{"num_hidden_layers": 14, "hidden_size": 512, "head_dim": 64, "intermediate_size": 2048, "parallel_block": true, "extras": ["capped logits"], "init_std_qkv": 0.0276, "init_std_down": 0.0, "optimizer": "soap_variant", "decay_fraction": 0.861}
Each number is 500 + 40 x the weight over its row's rms, rounded and kept within 0 to 999. Layers, rows and columns count from 0. Numbers have three digits each. The size before them is the row's rms in percent of the matrix's.

# up: layer 5 MLP up, 2048x512, rms 0.0688, rows 84-136, columns 0-127
# down: layer 5 MLP down (transposed), 2048x512, rms 0.0648, rows 84-135, columns 0-127
up84 098:453528507572452462573460534591503495566484508544499525424590497590488515496525447562559439594590540517514476489493453497487521549440472519423465477505516500509559508534413451502493482432521443457525469457488522499444508487469511420513488469487442478543462526514563488527464523545496514459488486458504569528459525528471509493535498466500476589449467513561496484507491488535447524512500
down84 098:521410469510481517570558525453496481428541541491506502529422418441484550542483462534443550458497546432504567525488547496470514515502410459524516509523497440562503496473448514479503540434476603591494485526494433514439503501558539547537526492519500567570545454466445529478472499472512447486486570515508480482463494455467587487498493503503520525394459479524459551445499478506467501508576
up85 107:506503459563502474518442498509523434547504524532538608512432453435431465516433527484501529494547469438475502458435479484470496488462454504512471513497467516542429508439540493619502473506494430511539522472499533427528508554555454488527457441526440504446554480470444465480459492489476505479503545443469503529528503599495479480495544504524556490523411401507494508522523544502485503481486
down85 095:519445490505529528467476433539508488496517568449468439473530507576559478649542466495541517584457503464500496516496444470543515529539517500494478519478547420425449511481516510429466461432465562513545372525544538495491509468498449505500586557497535505542473539530529598449508542490511570484479497517520456555510493489544478517512443500479461499437509475504590496499425502554487514512551
up86 098:479522477516463508509453534443503469476580566469460441561492534513495584481505519496457523481473484496498536445532435436466474558484480555511486553465476497414541523509503506406509508447501468543424469492520482546390485486509493465525576521476442473524557544547478389557495468466489473485452528497389521440418480513441445487512570449518509467500475519499553453481551536527453501454561
down86 100:516560509489453517546478578506473437487525547489532512473495542528516442489469500488503424439460438516502499487525575512516585499504563540530499473472470504529571532442517547541441503491475536512479461572477522476539481451534539495430512452437475458534507489490535567602512484483537500538518451501537537533485544485548450439427544517467516468476524525534475511532477554494537555536446
up87 098:544568494513454423528541489500598481493495455482545455526520494482543535511446451553535516492546501444581402538531482583501545522505543499459519429553469463406498528468473473485458448486503494459501435482511556450442497530459494539447460512495504489546560460458504581486527474516504518522589466455487455558429559479509437552546515465458528474563501521526497422485528492506444508496495
down87 102:475503490474442509519456525451470542540539550454525473505474509479479456467462547457521486508534541599520517540502446554493505517502585522547478548498570503549442495471549480558524510460500502483520482533493485471482574512507454501477530484533455430493454508508495483441441466438445532511509518508482434496418461516464494526525466491525475488480507447450456474528497534444502496499490
up88 104:438549516495517451505491516435566463530541521487480493540511519508493501503437503512524472527524633502589506449540486399514479425525408513453534508567514582503536458431497506515526515480515540484523525557409501559395466528527454513512498501572487474527536492489502421463510490480491554529463559499459394509399423498512542506502562525524495513552579439536504475530509484469517506493485
down88 111:499485445431536478455446511513570543556484590480533520519524508534484433506471524476462482436522560516498515531510561480469455478442534490547447571532564436450536477464589379490491428525505504496517496488511489498457451440549462466441493498493466525489512553501456493532484482547574560520486470479480496451520503542514497586578526484527541508471483545504475481513450531539506496506413
up89 098:426472476450477540420492566445544410533566491538499491568444530479548566449497454463461444487508543511489528539545404536463499573464560522543532497462516495547510422482490479484551509559445477508472541437487526535514392506507414567481471553518468570475576532531507459503553465515510519573531523485468451494525535466449533466491508497540485562469503494466486561498506506544409578498524
down89 097:505538455529476482526516521543493484464570525456534519477520477474498470509512487462488499459507488473512537494509498568466536412462440497548436542584541488497509429539480501513508467479448450495506504532520477504506538567471590499526416431497426466480418466515492517555483526554570457528534534478512479575538487504479449397506519515485516423538474400468573465461500524553516431522456
up90 101:536550537538518458531501508569540469476495520504559451544467489546449436470524512480472547480506415476390559485522489465404525530453452494484483436510456542491559464464505458549548526534440468482551509567459493490430576460518474490487473405449477593484463542526513490495550501536520501509584505533557527511544459466523600558494563484423542477517448479522468434543464563541588523501535
down90 104:483499447479526457474538531493489425507469448528491506499498613489513526500557568525488495488503516470516509501564436514485470527559565461492506471420524473500499536518540512480499456452536496500469501551487456512432420554502541514487457497586445526543492511452448478489472469513514494507538440462559528528494548462481464372454471469531528481500450586480461478482485470494513554489479
up91 101:519549477508530498472517459457549497472497508488507492533486470523476443505509520500555518487471512533459528526477491496531492577475557502493545507481520437523502455487541539505577505483504484514499486517517492394529494525520473456428447467511508510502541524498393483499591479466482502489529456561497549428526474545549511506532496557587589490449480474533538477492560532445524488509409
down91 105:541525483509555455564507464505493531456494409514508518518496489591544535568577481441523434484535467459436502520462496462596457520528502519495514507467521469486447556513499564456481519487480474475469450479528548464456435492533517501565466550416515465485504477517595495520449524451511510486550513494471411456512516482475488511443503492511487543514478582414478539480469474563409488521461
up92 097:433530509468514534516489572511535522499501468536451498471403429580504481511487510487536590463448542503578587564518433508522577517447557459546507548438542543458562509506505448562416547498467459525546488478492503454522543467523546478565532542487502535493462533566495516531479425480462490431504492501475468492550425536513496548517510539531457454565434516586518477466542490475463480546549
down92 100:544432503503532516540495492492481543461578578534494509529553520478491480544460491510542472516527547516514451499441571545502520472507559551430582514502511483590450517551529544474434486482450500490494549488473524532493527547484501434476493534546534503450577491505571491485554510563438497501535488490475487471484457489508501473496458463492522537464557453508473562550470454512540523503491
up93 108:451544473446488469503464553452541448491504561505445519467482504510473519494487477488454562561483436532564504451466546510487568457581543495545485485514470515464482434444500562514454481538486492498463452405501527563516484359546483456519529494588511539481484479499500499468581491491452560587502555441485467500509455450551494450496557471468499557508468523577476463449452555485391495499472
down93 105:560465519532474505502475519424562477475476460465422548518566542508472494520568536508465453512541531512504506476433528468469418541477536477557457478517529503514490465458505569488508543495468547480542471447431506423491577507521547549533546555487524496483534487456539479532451403577519462485509507423492529458456457493477608508479523540590475443517554444533505477514537486532538534518549
up94 103:567507512439481535546484533522472554481562466485422446426506485579484498492512483502519533478483521485461494533485463498511535453456475459519538479454481507502491504445506421466528522502489468482527477525514428531465526513473499482451528467529482537475495474478504501458454554484575486472560529415560470551487507489455489526516474553537471521465515457528463543485520455476525584506528
down94 106:485473530602515538581567524558464453518586442469468524520498454520493517465409475551455543531585558513485467458488511440460520526436502489484510522546443514527449542447537507494485571446514486477392566466446471477451540490456500531427510535587517473535465432561424465516479525491523547502525530582535514488460519554508530552507536521549586514408472560397449525474529522440485573541503
up95 108:450523544521530514520489508509527475532414521502496491519533518519472504507490568525516601486569517492447535526466547507396512531519534514524497537474519479429480448543494453477501549540468527421518569516479561518504524510535521527431469430517504463545501558500488563504490469517534464528483509485506467532507453457503450499567536415588483479534500508518442527512490460520480482499624
down95 104:516433496482516536504417471485485488507455476498458505425572460493526510508581546498439503512424571507552516510486527444529423378481516515523481527470545482535544578488479455497507440496553522478535480501519484539518516457483492542459427520436488495517505464528560427502470462529505492481470465483513466472527481456530506533525582461482451561495550450449544448431486601449471512461509
up96 101:511481547493523460545535491447491474545482502454395508483526470469481489486495414533535459554445453449461497543482457485459452515394529457496480602468527542485470457495498563406539470478494460498444499487495489486490485515515498533525572519416525566485551448513432497486519417421481465505543509432537610435518559423525490524501582566447473511541609493561495512495494527512441502538480
down96 101:529514427414489526497547424554504448500502463484518504510500500523504468510552576466532504497601500468511544553461505531484516610571542515526461491476481542571516503478576454537509491463500551541501511450518495574520540484527458470446515472529473520577442491486434519479562491478382485552558476414517486555509548474506499479560486549582538509497463481521501476459457561523547549501511
up97 096:502502468554514472443553458524515498473489442495463444475499492486488471483560486597559499493536492447527469463461482484438417527484481473550534540485391435492429528498517493535472522465444406534531571476510550578472482483591565484457506447541526486442471446516543471491455526511542496479507522552425505573592492476432446460533515497522522491546437446570500493506489519510429522498489
down97 101:475481545610412484392457474521490493458471501516428480501531551487522534550479451512525454521454449520523587520463543528467533536537525462471443540489554509456482506486496547539487476519514523486491499484556534549464529504522491513537543555561482507477487565446559560458529532469443504468561513472497480514529508500484427576558428523524443490466526485516502550442527484476517475489553
up98 101:526430535465475531508521462505496466454528509509534499502447577466489541495442575494495509424485523536470504493530573550466453477552459549456456519476465509538452495461443539548488485501513588586513523526504597478525494486505511451509545503612505502415525519502492552484440412541461451582550503477492437478467516445444533440444499574545487522579579541475511476455505490492521465473503
down98 103:557454518490456492446570545489520527579476486389445465476476490510528483485476478510505529539501451498529489440536525531514540527507554507499520484582530458496566482566460521506459481547456453516427591517543489456532508485518437527508575468488507486448470487392485452433521473500528507461537467451507434570517441524479472484528526493542471513501488524542517472507562440590471539532554
up99 100:540531494471438555550462542502526530494523528514483540497474502537526491579554525561503460462551523451575599513511538519520502392516595578487451516435514502509504550420497491570493426501502463552515515465552458432488539559495462592536488497547490483372536507510441433478501509489491449540506495483493476514491562434470500489490496505524494535485460483489516496561491550454504540499441
down99 094:483537459432555520453413484489436423523481468479550472515389521475545509478545511516529428516561474485582544514525466569551530527563492489435496449491515511499549504562499451536466508521517517501462448447518496535482500525432510467543520494453498515526460462440482487539416536521551576491469503450570553469435509536552463535477520464432461448513473556531523484460469459500412516452535
up100 105:463444459515512533448512545526548420470462477466549473494472423521481492511476502509537517474520537438481545552476504472482448526497545533542481512503473442522497465518560569508488522479480462494561422511506428507509483529484508469486534485459471492494479545469491469511531480516576487549619546508525491553462483479468588463537468494568485485548545535417513549480536504568495524491433
down100 102:481516530518507477429459484554488479487466368430496552521518538524541534537483459521496480541497460454513497419532497557524519477520417507564463527552557482486512526519485476465530465530470475584572608463500519505537479444551449542579555476471439487573515502463494505523465474476473487490481496539541494447511560502484518491564485442440486465476531483492495537481456563580520485600443
up101 102:529463455433487510511489545606533561521430586555502483517514578491507502490488463542469528519512501481518500443536477512498480513545588467448556494484542448484447490550505416558453462461490481542473474486481468525509494508523476507571425560470481514470503495492517413554494589459516487512517443451586506459529531458517437583504538451558451540526514469468471444491454472491466544485487
down101 102:489429470463463493530518419399466423512442498508517517523564517468492589466547471485507531466461510487496502473470397420497505461463494454534416475492552482508477487545464530482470501558508495415474582529545502488545508478536584487509470436451523508538531530516509535500557490467508496469460524487458439584476500475474502549475487483475557531451453471454511558492599520470558530568521
up102 089:519480547409440490496497492535455466597511542514521462529551434528527527534563533479497521484528540491488410522500494478539511452492572535523498504492418517556471465553525460542443504495537513544521439490529480479531467515461493468468548471446500404589515471450502502477496544517436583467528493543463506417490510484518525564495452537453446519474505531452461494486462518479520497546484
down102 096:511454503508439543516559573415500411496505519442568480544463453483423489440526526514460486505492471516498531466511542500506469539511472529632455484563470467480486497490496517432549506526496484518472504503524455510504460524457470515508500551492465447536525456554512520559463473492398491450470509494453450517502519544476581488461601454550515503473538533456483477520542499537494393559538
up103 102:478493508541473561490475456516485451545506473451470532517513478510470508544441503512503514510533524501434490513496531542539506464526521537446506504523478525441541578504501421479461449486477454463440461457593504460538539473523418486557438550536502553535490491510522490650501508548489499525444583482458491546499489429511510630526486572473506496583486529540503455501524433486444509497488
down103 097:491503513535535513526537519526499464458484532534540555564571545587549441453430439506514481491496485508495469546493511520505420489495472477507505529517556441532467573498533469549522526483458557507487571495480563422545468452518420474540527547475490509532514504491523531473447586490478530520531479594506476509511461557473486469466529469535506417477408514432438498481468495485444538559503
up104 094:467566504491514477588555538525509513543530582514508526509511552536501467494481468504465477507460440528509517484501429485486521460494506447546461449564499531460494477549532546558476479498492451608500509515458543504477536510514522585429512465463517522450437517389506433492419536470527516432471454496484466526478564535461510461496498566485530481504563511475447413508499472555533522469509
down104 092:498491481557480558471458524577460441458472519462494523543481508548501551465483537542512448538463501444517525488570531546535513535563543461488473471508496459476421499475584507483380503572500499410524446466534528553540477508478460529569493456512489496515538505622492526423456485483494492465538512490497566428472478495563475486549515485541534552457495446559577490533509604476523441545529
up105 101:508513509531498462426522475532536473448560436525521513427487556493521516492500539476502524494443469532516500503448490546433493505530472475523521498505541506457507537521500482520495513537494504472527547491528579487488480515507486522526557537525524460500548497483425490509518454597511484456504451475542513556531506496530451537500529470458465554548547503558518455467489546475491540530563
down105 098:532481510468463552498467470481506530513463486500551506467501459473511479488474505453467529437499480481522474536537560462511586462431518507475553641474472494544471514462562529465574455482470422479477504477407502487567584469515528465535509530503454488532476481493495450558500520468464494447473514497448513489513563496433517521507529372518564559522512559501548461505479478482528467459532
up106 096:507529517536580530562452530492466416478494518495553462435520495490449521576449501552455485542504489494517568463530492512480499468534477585458492545532561535535391529537479459543513488521472518442529527468512515527499505561506567488478509433531527506552506502430543471433541546496505543530488514552512512543546470396474445531455452454451496527580476531496475502540509504373483458538513
down106 098:545546499508499504444580474477500544434507502456477565454474521527571410553491503463500511441493458497510460468468528545488524477472454557440565525493473494440548519440458482527500474536542579551466527484529496554462440492551513480524564542486562421455456534510437506523568438464488511507565480508487442488540588544541492508519455591480521469500546467463520463454551482520500564426534
up107 095:505488501450481457509501504460490516551485518488483458525494605487527467503481571502512493486525552523462484513500473491512566522464534468501422514499545526504509544446465521529474496481495475459509443498465549534536519474449389467474481486494526444483584487599543515477509519494501510586513533519434423559492446478521475489504481471418536473414516536448456502481541446483526439489500
down107 102:503462577500569460507476466560515499470554508503526474474499435493508535501503500444488483471493510425517488529481549476486516450508505496537508554517554493570509478528374450469476525544514525528476502524492437542496527518509534537521494535518515421471487456517505491453498425512484488515509468470553552530479536451496425508564471414539478485525440501525547576430521527507474375522542
up108 107:506574556452491541517499502528501459581551475480571515528459549486550541508484501475496511489566491543517480401454491500500523471491485485483484522550517471509530528498578519515599509519456453569551483545468460478462522537499502494572425450473527496518478492473488520499517588498488434523527533509476525552500486493480501501472503566511462481484490512541592503583514471524533485511461
down108 099:419482538497537477465497564442555432498512458521452498490529527485517489553539548503461484504451529486512502524492554459521498514523446478572522537436421478495471539548409476477487471465451515486498479472522555561516458444519474481457543545454449488471417534558508533463464473512492514433485501543517561430484519541590489527516560411501519567517492501501448526444540522451422520489443
up109 109:519493470529446477492470542514483477520548561458534422472495562477550539404516519511487468495447446466557552527537443519528507495477486434607471418514611399559478496468490476450481498442472474453528523517453500543496452542557477482493496571465494547500475507464499455484460498447484459529493490462464547549451527473540508546493491449473530483442495567503468428418500477625469399542595
down109 101:545467493434515608450472468554505463513453502549507531543466528444474445483497514533441534508437527492548512520514437437532553588550507520509478417513447510456537468479508514511451460538433478506497529518459442440501466536487469527531448468467526501522521524487459534503549501485420601515449476473573511504408491496447457501440535536433502488444431509457476524453479446473470533479458
up110 092:500608505470467504481555537457537512485507460457483548540458497498490428516577518423450605526490516569516489491543511485479551505554491501449512500464479541545457498433457527501534495488505496486442476490493487466538497500578518554549446488473441558512499498472478483529499482511493508488539506539529484491498497407530426529478484517497513466513498505512350566428542482530500471468504
down110 093:519494454581517521633453495553472470419496492521482473495532428552433502522432472526502388469501434486522481516459539459512459465451489528506435545512583463477501568532514437531503503497458544493549469528547502534496502533416520450561564469538542464465505538491546498505490497485524518458434496494466447496514500568454531496454460529469438455517487499421513510580527577462519560472555
up111 095:532543538450572477434459535453530535521413559362463487474471485545496509506539473517529517512498460499504492511516542491561453519519478448474500557485479429550564504498471419513447470530469440540469517443491516426494490462434509433520456491486512511487488502479461408538554522506542520503527486469575468498489516435448522497476486451559527488488529515537548571434530457531474448524505
down111 099:535510516534459472472558513473494450501538484534547518493454482518446461473478493522589481477444526547498513525534523402487479552583421481511488512531457560480460550439508544515484379525439474552476411548467449516487464551495501526501469512544538447508448479423523532574540494478454529436417506552406508518533476456405528523468488465522504432520492484550533408505509520469550479509420
up112 099:474566480487506490455596529496492541511496557564445466391543587519464498466517518548537586544503467480471549599515501458457497464492533490461536523501465492555438447451525456437487528526501506544482542527506493445531509463486500519511523496497502606504556467464523576537525585503528464466538474487542514422460445512461396455548542492473498565471477454476570461484509498487525460537481
down112 104:469455493515450558475561490465496598480539478509514488532494509463497491459513438538484447533546452502500530409450505483501531531417496452520442518550532505430500434527517498483492557549509500500534482511505467452503502508484538438493492513439466503481479509498498476489558536548474464510531504483499539450541590472550515519446498507496444597472499532611549485616508518564547494531527
up113 090:610528519466460501564449467465531562538504507539523467482450502426520500503531494579526481529523539535457490488501477531456480468451556461503484519426479397454500480554485491429548519471516451530537526510519444448583427491501547564502490532481500478487536439496517552480440576492514538494496471560449454532587477488558439495471497469607536467457530491499549494453515464519435506525566
down113 096:540487470635489481420495565522512510500499512445502498464536526560448514509485522445439514432498525477560511568444458472475515554478449538536425500592617557534541503508474466509482496472551380477545542521517510453568464513456538527538471451463510411411457454491436440467433491449474440453477470477565495543479496528532529523546478500438545513475554491543518524480545558552521554492476
up114 095:451511572574513507572521559510515495507511457512516450562479473469514537471544470489496502516532435554465518478531478487555466540434546526534467513517509536514471475505517511521510479508510558563485420483495425472513522474484531522475490500465512496476516525476476434436557519488441540472433541541475506474476418480556540405565468500535488478467480478537546535483523464510522494542591
down114 095:495546483495449499496461493541485426450449583507480510464513531492525478494479516473528512510490512516493591487581500558532571474483489528433475430602529398560487480547469463412473472510564479505453458530458565551408516453465458441502486482502515498499475529518512471494450504453464465514467512439459508516501472398524500507507474456551549477508499517499461521530477526554425579549551
up115 093:457500439508505507463574449539449510524493476536530541568482522501491509564443480466510501504594472507587531542502491487497536476432458455486468491493533553539482511408519530542504512580466514476451476423467444485556498580488542488437468517476569490477419495565474463536417553494540519507499460478556548467579541452548450498546521589413447452465528485519540503518439495501504578552568
down115 100:527500470501523453513512530425491501499421492507537556543459513484501504504436568526503543426455479534507509489454517492469502546511534483507496526559490510466480476402525512498462494479560571481400582561548547506480549386456577514529436498499437479521511475515497553507495454521554481537509546552467501481540460518423468517516480430492509614506535487493553525490488454460545451533523
up116 100:480538554553504542455461532559505432494495468493524471506534599454503579490497484474483487491470496548464485514413543543568548490553442479531520478468513549537509491492541440492467463518452439513516565481538502531495514493552484567503484471463498443434508536520508523476439472525497514509486455477591480525473557508553436497544522462495611421482558445473494474475479560535548504504501
down116 102:506550494517469527546535504481480520563446573511533482425552544430492470468566466478519473464501466485454518539516541468508509484487580493449447471557479527489481503504443505514485450448484525521497533542512462481534545473484521439488522484517484536554447513516492463530566529460463474481507498476553459420528485507469436505447527509522552474527489392503506420539546500453495456500486
up117 116:477472499528448466445508415469503535507483471501477399584502519506544441451465476474516511511551501479414460484522524517502494507541530503512463435448547421474555487534513562531496502464504482513550474417503510485499473477510482430476374560515491480495519512526438574502502528545554491488486453470472578502517570534523441546515521497503514508554515458495458520489500458453595457556508
down117 110:552534463469445534514483479564497461477529541448441474537495522535452511461459540465385463422469573501491463476534461475582446490449460456551473465492455507463581550535485476484489418475506514508544545459524519487507463532466426490448508479489545548481490503502474502495437514525546502421559505497510510466459528514477489544511493477439470502506501506463515490473507449479557502504497
up118 093:495439462497424409504562535570457499525505512519551575490458519477480553529525529525423496486483523467478560544519457496496566484552522528427497544456540431485517511542522590575538476540498503467493411481507499514544505541559524445487476491517514495491527561500415471505539551499551455556425480525476548467521523505518515430474538509512579473507477513496485480511519564539507528482482
down118 095:594505508483540524510463492482448476497496484503518522500516460483485500498446477504519441545497466513465455539460471441462408513446476483601523507467474562548527514492547470470537503496537627448475532470545527450568528450491441540475548521500500531473457452418569537514480504485428598536514527412535460534468547536523543507473495547480504483534441465452480503591460502479561413413507
up119 100:538524515504553446533459521441474547495469515514555440517508513499552427472526519477472561512434546491510457493507535465511370444487624473414485470489428570572490512586479541595484497506468478486505510516481521510580460606522463471476443504532482510447504519530508523499474474478563504550464565472479508561435464603455604540491498573419493499477549479484463510519530501492585432504492
down119 104:529448504548498475492529506489529443411538581446478518471541532533462496497498491464485471528489435535479545415492569509494445502479488564536536427457492446473501502457475496453492422421548472474435456486456458478414535521544480488496478515494439485457473474497490527485529530495513468458413506503515549508483527451488483459503456483486507505478471564483508535523499471483602470551485
up120 096:449476556523559479503499518467629506505467575529484528547460534568446558529565466470552523504549500476420475424515540467499482502475511513560479500506479553533530502492425528476557456507455529492513404472534490461356491611467456541450515544519438463532569572517427432476499522515493481524491496530488534495506532477508490412546445490489512474445504547463496605513416480547445481524529
down120 101:536499516434409494520486543492480510514504481452529536435558408521518511507479476493512593547446584546463473500561460466508478467535475517508482406473424451464468563477425548544458524537448468538464456523503482446510496520532483462523579472520613486487498492491468450527462444490455492527483518547493548512538549502498473516466471544515446472530501508565529530458502409557482498531570
up121 092:550526559519417478528479511463556561502508505513530447527514469510450481561435535527529494465487463493515489554555508472542459475541528495575527483489506511450459552533464539547429526445476424534451565472534515490550469546489535402491472525497433486493479453520486408504497407462492494448500503493451529471467558461500454472424496449529453597592507450444521489497469484459522450495483
down121 097:483475502522540459545538514511509430445485474522481518502458488492477505423471545513414537548557585528512550506521454547489475554501549527473499533555497487458489531505475501494496457594517516538531473449529515459483512480498507569436588516532453484457453481471548492505532568492519469511526524504505441526402467502591534542521583505523480452504559541556442523483503452429504532487537
up122 090:518492474479579497520518411546403571537481511489437485567508535434553534494478469489456623497475541458477535495486433472532567562470507553516419471482481507530535506536498486510479450490525529556488484486517607559531524487464455571540487526522472482473526505456573481456502497506522456497436486571497481500483463522513398517491468438487599523536505535471536542462519517410523496448478
down122 091:498537588505479483576523558471507549458472541536433516493499576529549526522528519507454473456560452534517493443549458532484558480455437526488504511558489627437616458495479470474539538483527514436476485503435537556473521500529502394474527533510518558564495460566470426563475558483506526540483583468552457509522486456486432507471549565489504537497535477542493502481520564497506494517448
up123 111:531502478511496559520605503527531499488552431490537439626428546532511573479511481505501551497461501474558539481483480422515557548531471524510428427435496496507450506485494401457418521544490502543502571512541519474527508514529498534506503469532499498519477420442429434482486579473483434523498457491457511457514545556536490516484545498486482435544507530551495556531505544491488562518511
down123 107:538498512537512502522546551519436472468458488471523510487436573481488526441533516516517529514498523479564477465550576561462424527458470514495458559517475535522546430513504440510547506490493509551428510484557469492534400532491428483460499564524505505525491553522457505514542543430483457486488560488506455504525431569511457516505496469540542479447489548517539550492565438499438495485509
up124 096:482547497507557498447532568470573495525541539547444502518450546523498542517485509537521438485438529546474442474429530569567456507486461459466488531563565472489544492473478451505514566508512462506515508474481445430536500513513523493509472528549420512556556495450510495560554514524524574521500463494513503531491475505513527576476451556516498502459512569503499443453508480526478496539550
down124 094:503487520512506524425487455482457480539461535490528583477481429492490595476490514469511512474494531441563484483484505516492565560492566468481478518482497477538459523499464477464427584479426476475518470517556552478489480458447494517478543452508460514453489471499525487585495583486449482467490556460508495505516511543449470456483535480533542433512490472527478532491493464534525518445429
up125 095:523501504444481546510465514540566488523403547456556450506544477457509503496520472423509456527490480536402428511481503463533489552438523527524530479512489488455466495450532492521471490484508463449491479515447451461524500522473492522544498519432528501477502471524493513546469497517504517486499477474482475476556424463558444498497563445454494497509430479448484498473528456532509516584501
down125 095:483612469530479545503497496522535468488537551479544506411489470479415532433518503507518434538467455464536558472513578522484565425408520425558533477511471529444495520471556534489503498458439531502498511481499515450511570478482564465445500552527523451499502494519520590475482478462477543478553487453530503501497491540498471428532494522491480505483578438492490483573548505448497451495509
up126 097:478462420490439446536554523521512447514502443478511518510476453513462494543523438544482578488477560539457538500526504510566570589496543522493531533427486579529508504493516531366494520482528474533513522444503486533486484525485497478523502541493536565445448431496507455522449488557483514408523429525533429434508544513440506523466531481486604524535512460493494571495505488466472473470503
down126 092:550529597538534456494532465484471503530477540446449502569520566458552421500566553485468495495481514452474476502477506478534496561515536504492487502485530504525505519464457582560470503472473504536447465531487432512510451435482423541456484543519425508535531459458488548476526537505538491536506475557483464517436526476491509564518456477564480474447469488410566531469524460548470483542465
up127 102:513472527532519486522514443566531460446522463518552458550526485478526493508588487554440438539538430554484491552432499527509551544509459480474491562496504507539381513518496502499540466500457519444499476435470490421496527492456467541547438460493505539482502493503516487530518470494466509493492532591425534503448561472448457413510550537503472521534526471561431398414531526499512485519485
down127 101:477507458428490539427412484458480535492502483477496497497512430478505468502509568450538494511519466533519568518522622532505438496540581512506460433525525575480480442556559503581509466458457569531524483529554484472511471509443456513518523567461510449447452508500440436487486506483506569534518481493434520507577541499492513482512522572457549474491568505440495506480502488480572490544456
up128 095:563521541463485524478533492465483541565526576508500485480540517476534521466438547584448453582420470542489546561474496519531517580516446501475510450495466432537494490496585493528476479573513491405527491465458516511490443373499555469475555475529453490440534568498475475442478528496528483449477506494478483459450440488464469469521481512479501517479510471578495422473442475468484488492533
down128 099:431556539529501473484436554522510505462470544505540537491463484496481488504490501492514488507442552443515504510440562563453459469510565559482568525500486483487438469448431444484406543465549461504491533504484556482495546585500493516497464484539529524525440505510532527456516451504470472463465496537472561545490535498533467573486472442427510505521481467526614509518405527549565513467462
up129 094:464549511529498556634485475520477470526484546483497499489488475503476518477496514547471465434524493470478503508536499494487465477560575515579470561516544524497510530493466505504480470444506499499547557459552581534583495559541578520487473514494465510459544495483469528486486564488566489528493504519504569517463496504511527545543491489512510490521530478489465546496473486461577531497539
down129 094:460518505610546566355470507471524557463470439524513518529475526613519484535515525526519506508566506484537493483475425588454454500518446439435466513502463521535519453522438487512529532563482503468533470468484508489531551441467442475486500495437560480481444527482437480420504462481502476492499531469445463537572459549553474484426531467529527561479503475496521555537442539518472474442496
up130 105:453496463522489505475459493546525512587562544501500509516499475552462533455518475495578531429510451533507504495518468513584513459506461487477571494553531445541498508547528479471500510503481429542527496513511527513511585504442531447489434409476468500511449456484448594534520482476531496548502478532487506526553570494465474518494445512477454526440499466569538494451445458497489458513535
down130 099:508556551619492542617483542607426530536476480514559517549535478445435455531517484554549494521508535511437510543446542539567531450530468507572461492489479519442555512571511507547489500515558527487543534541525513515488511570557550509511509522499555532517462461519487445487486533477556491491456426501515507495502543453491496517506530492493561471551441528467499481532574435500445546545522
up131 098:511498487524443505502578403532520543534510511480473411551496472498522502447457554517544499490514473508488499511431496454478505501457450502448463546539573502392490484553572473519472437478529520440537473528522491609489500480460512477493499446465444532436533482435507513470578530542561498470488478457412523504509508529546415460504478454564529587521474474442531514443493494524526433471560
down131 104:542561531520434469526514595524513554487545530471517548527499465438560478532506527472578465495518548462509566474591480479497534510521398526457535463527441563441505491478453490489522513552540481481583483489493488545417517557523504504437475472505488473479494466510410565488460447542477533503487508523493482504498477530551455552488592545534557509507571518547447480481481481521469554514447
up132 100:507520518410474421517560577470474481478420484524484517510505500548562527467493484464501440473521521517541474583435480527508547518388498555509483486425481502455500517472454514467512515526544472533470540493470466457471508502547449569534503541544484561498534503533544475547457513464514484524452499421542595472501545514439501478540490516463556477496520543475439450464615534484480475542548
down132 104:520531503515528414474442598471580481521550470460512470593509498534554456491464524449551425484430509524587523518452493437462469469463566504492596516442544559456542527513470521521457504476451510491453524497474496522554460547532444495461483437476477515538515499484517443532511491459452493505434405554496477503501474505522434461486518543466560514450524518538427516482463467461449480489467
up133 097:500517576448518510456459455490577516492440460458512458578480534519479550533526511475497498501561538498414394496516455530467515501520557472599495500542556529481471443526459496450485501482499535528495506453527485512465513450561484527522521573490516530497447437542429477524461518457499575562427469511514415510512513502469443491512508506497479546566572488535500503509474524502526470373452
down133 099:497463558548549469429496505450477492465538517537526457487529561483511540461572499476505548541471578441502489482457540473582520544508459421524512466491576487540473480445447487473472508450504490494482513504415467527578517558473515491542512509560492503481541484494442488473551463478548484531548496621460469444541468494524571611506473501524506426428519487516558513537470495473498550500460
up134 107:458494435477541416483583506498470537576576526462465457510458520441475519464541515449456449458522502449510525472459567478476532477467476496527507504495507458498543493462388500493525537514496584434574464473421546561513459482507495574515501485482499494456534449553403448472411500483489491506521458483516529534482505478531492484481582539518490588461470575551465498512469558483448534465500
down134 099:492591561483538512515467449568463511570493500535494503572523534550491522557497462483500441461479481469506501542484439592487546426505476433463521479491507481517490461517539492466460469500434582566475549508487515530419582423493560459508597546499526477479437437534524513588554530537464531495482607495572535512438473476495400493517522471507489499553511518476600463483402479484533480509499
up135 096:454505469576496514472480521532579517444537472424550540476515522566544548466473548481542472386483462526497484532515469504428498493526482499503476494497490555489517557511468539566532489503487521564503461573505544520506467501583407495549509565494481514519472499507486493498373584449489527450532426555485524496490544461510533489500426474440532428518587435505533484483479508517445535429552
down135 103:479426500424520486519500475556515434459438561461524509486497509451484451532517542528516495404511557442522450544647470447480444482488529538449489555489436493521558527568525490543503471467548515499451503507422496481578550524493475509485509435476488512591459556505516599426395562505456445460477482449485538454519465522505537500520520556502572516461469559543491520468498482541452483500481
up136 112:492512476508528458452473506440520550511514457455540551533500501437467488437461541504540488467483506403443537471517524502433475493417559537547455425495578460554531416528457486459482487530443512470525483466555521594513516589475529522547513533479512535443502519548477492520457450508443516437428500496500536492443496499496526496472570502481538452490528455521534456477471528563465512528484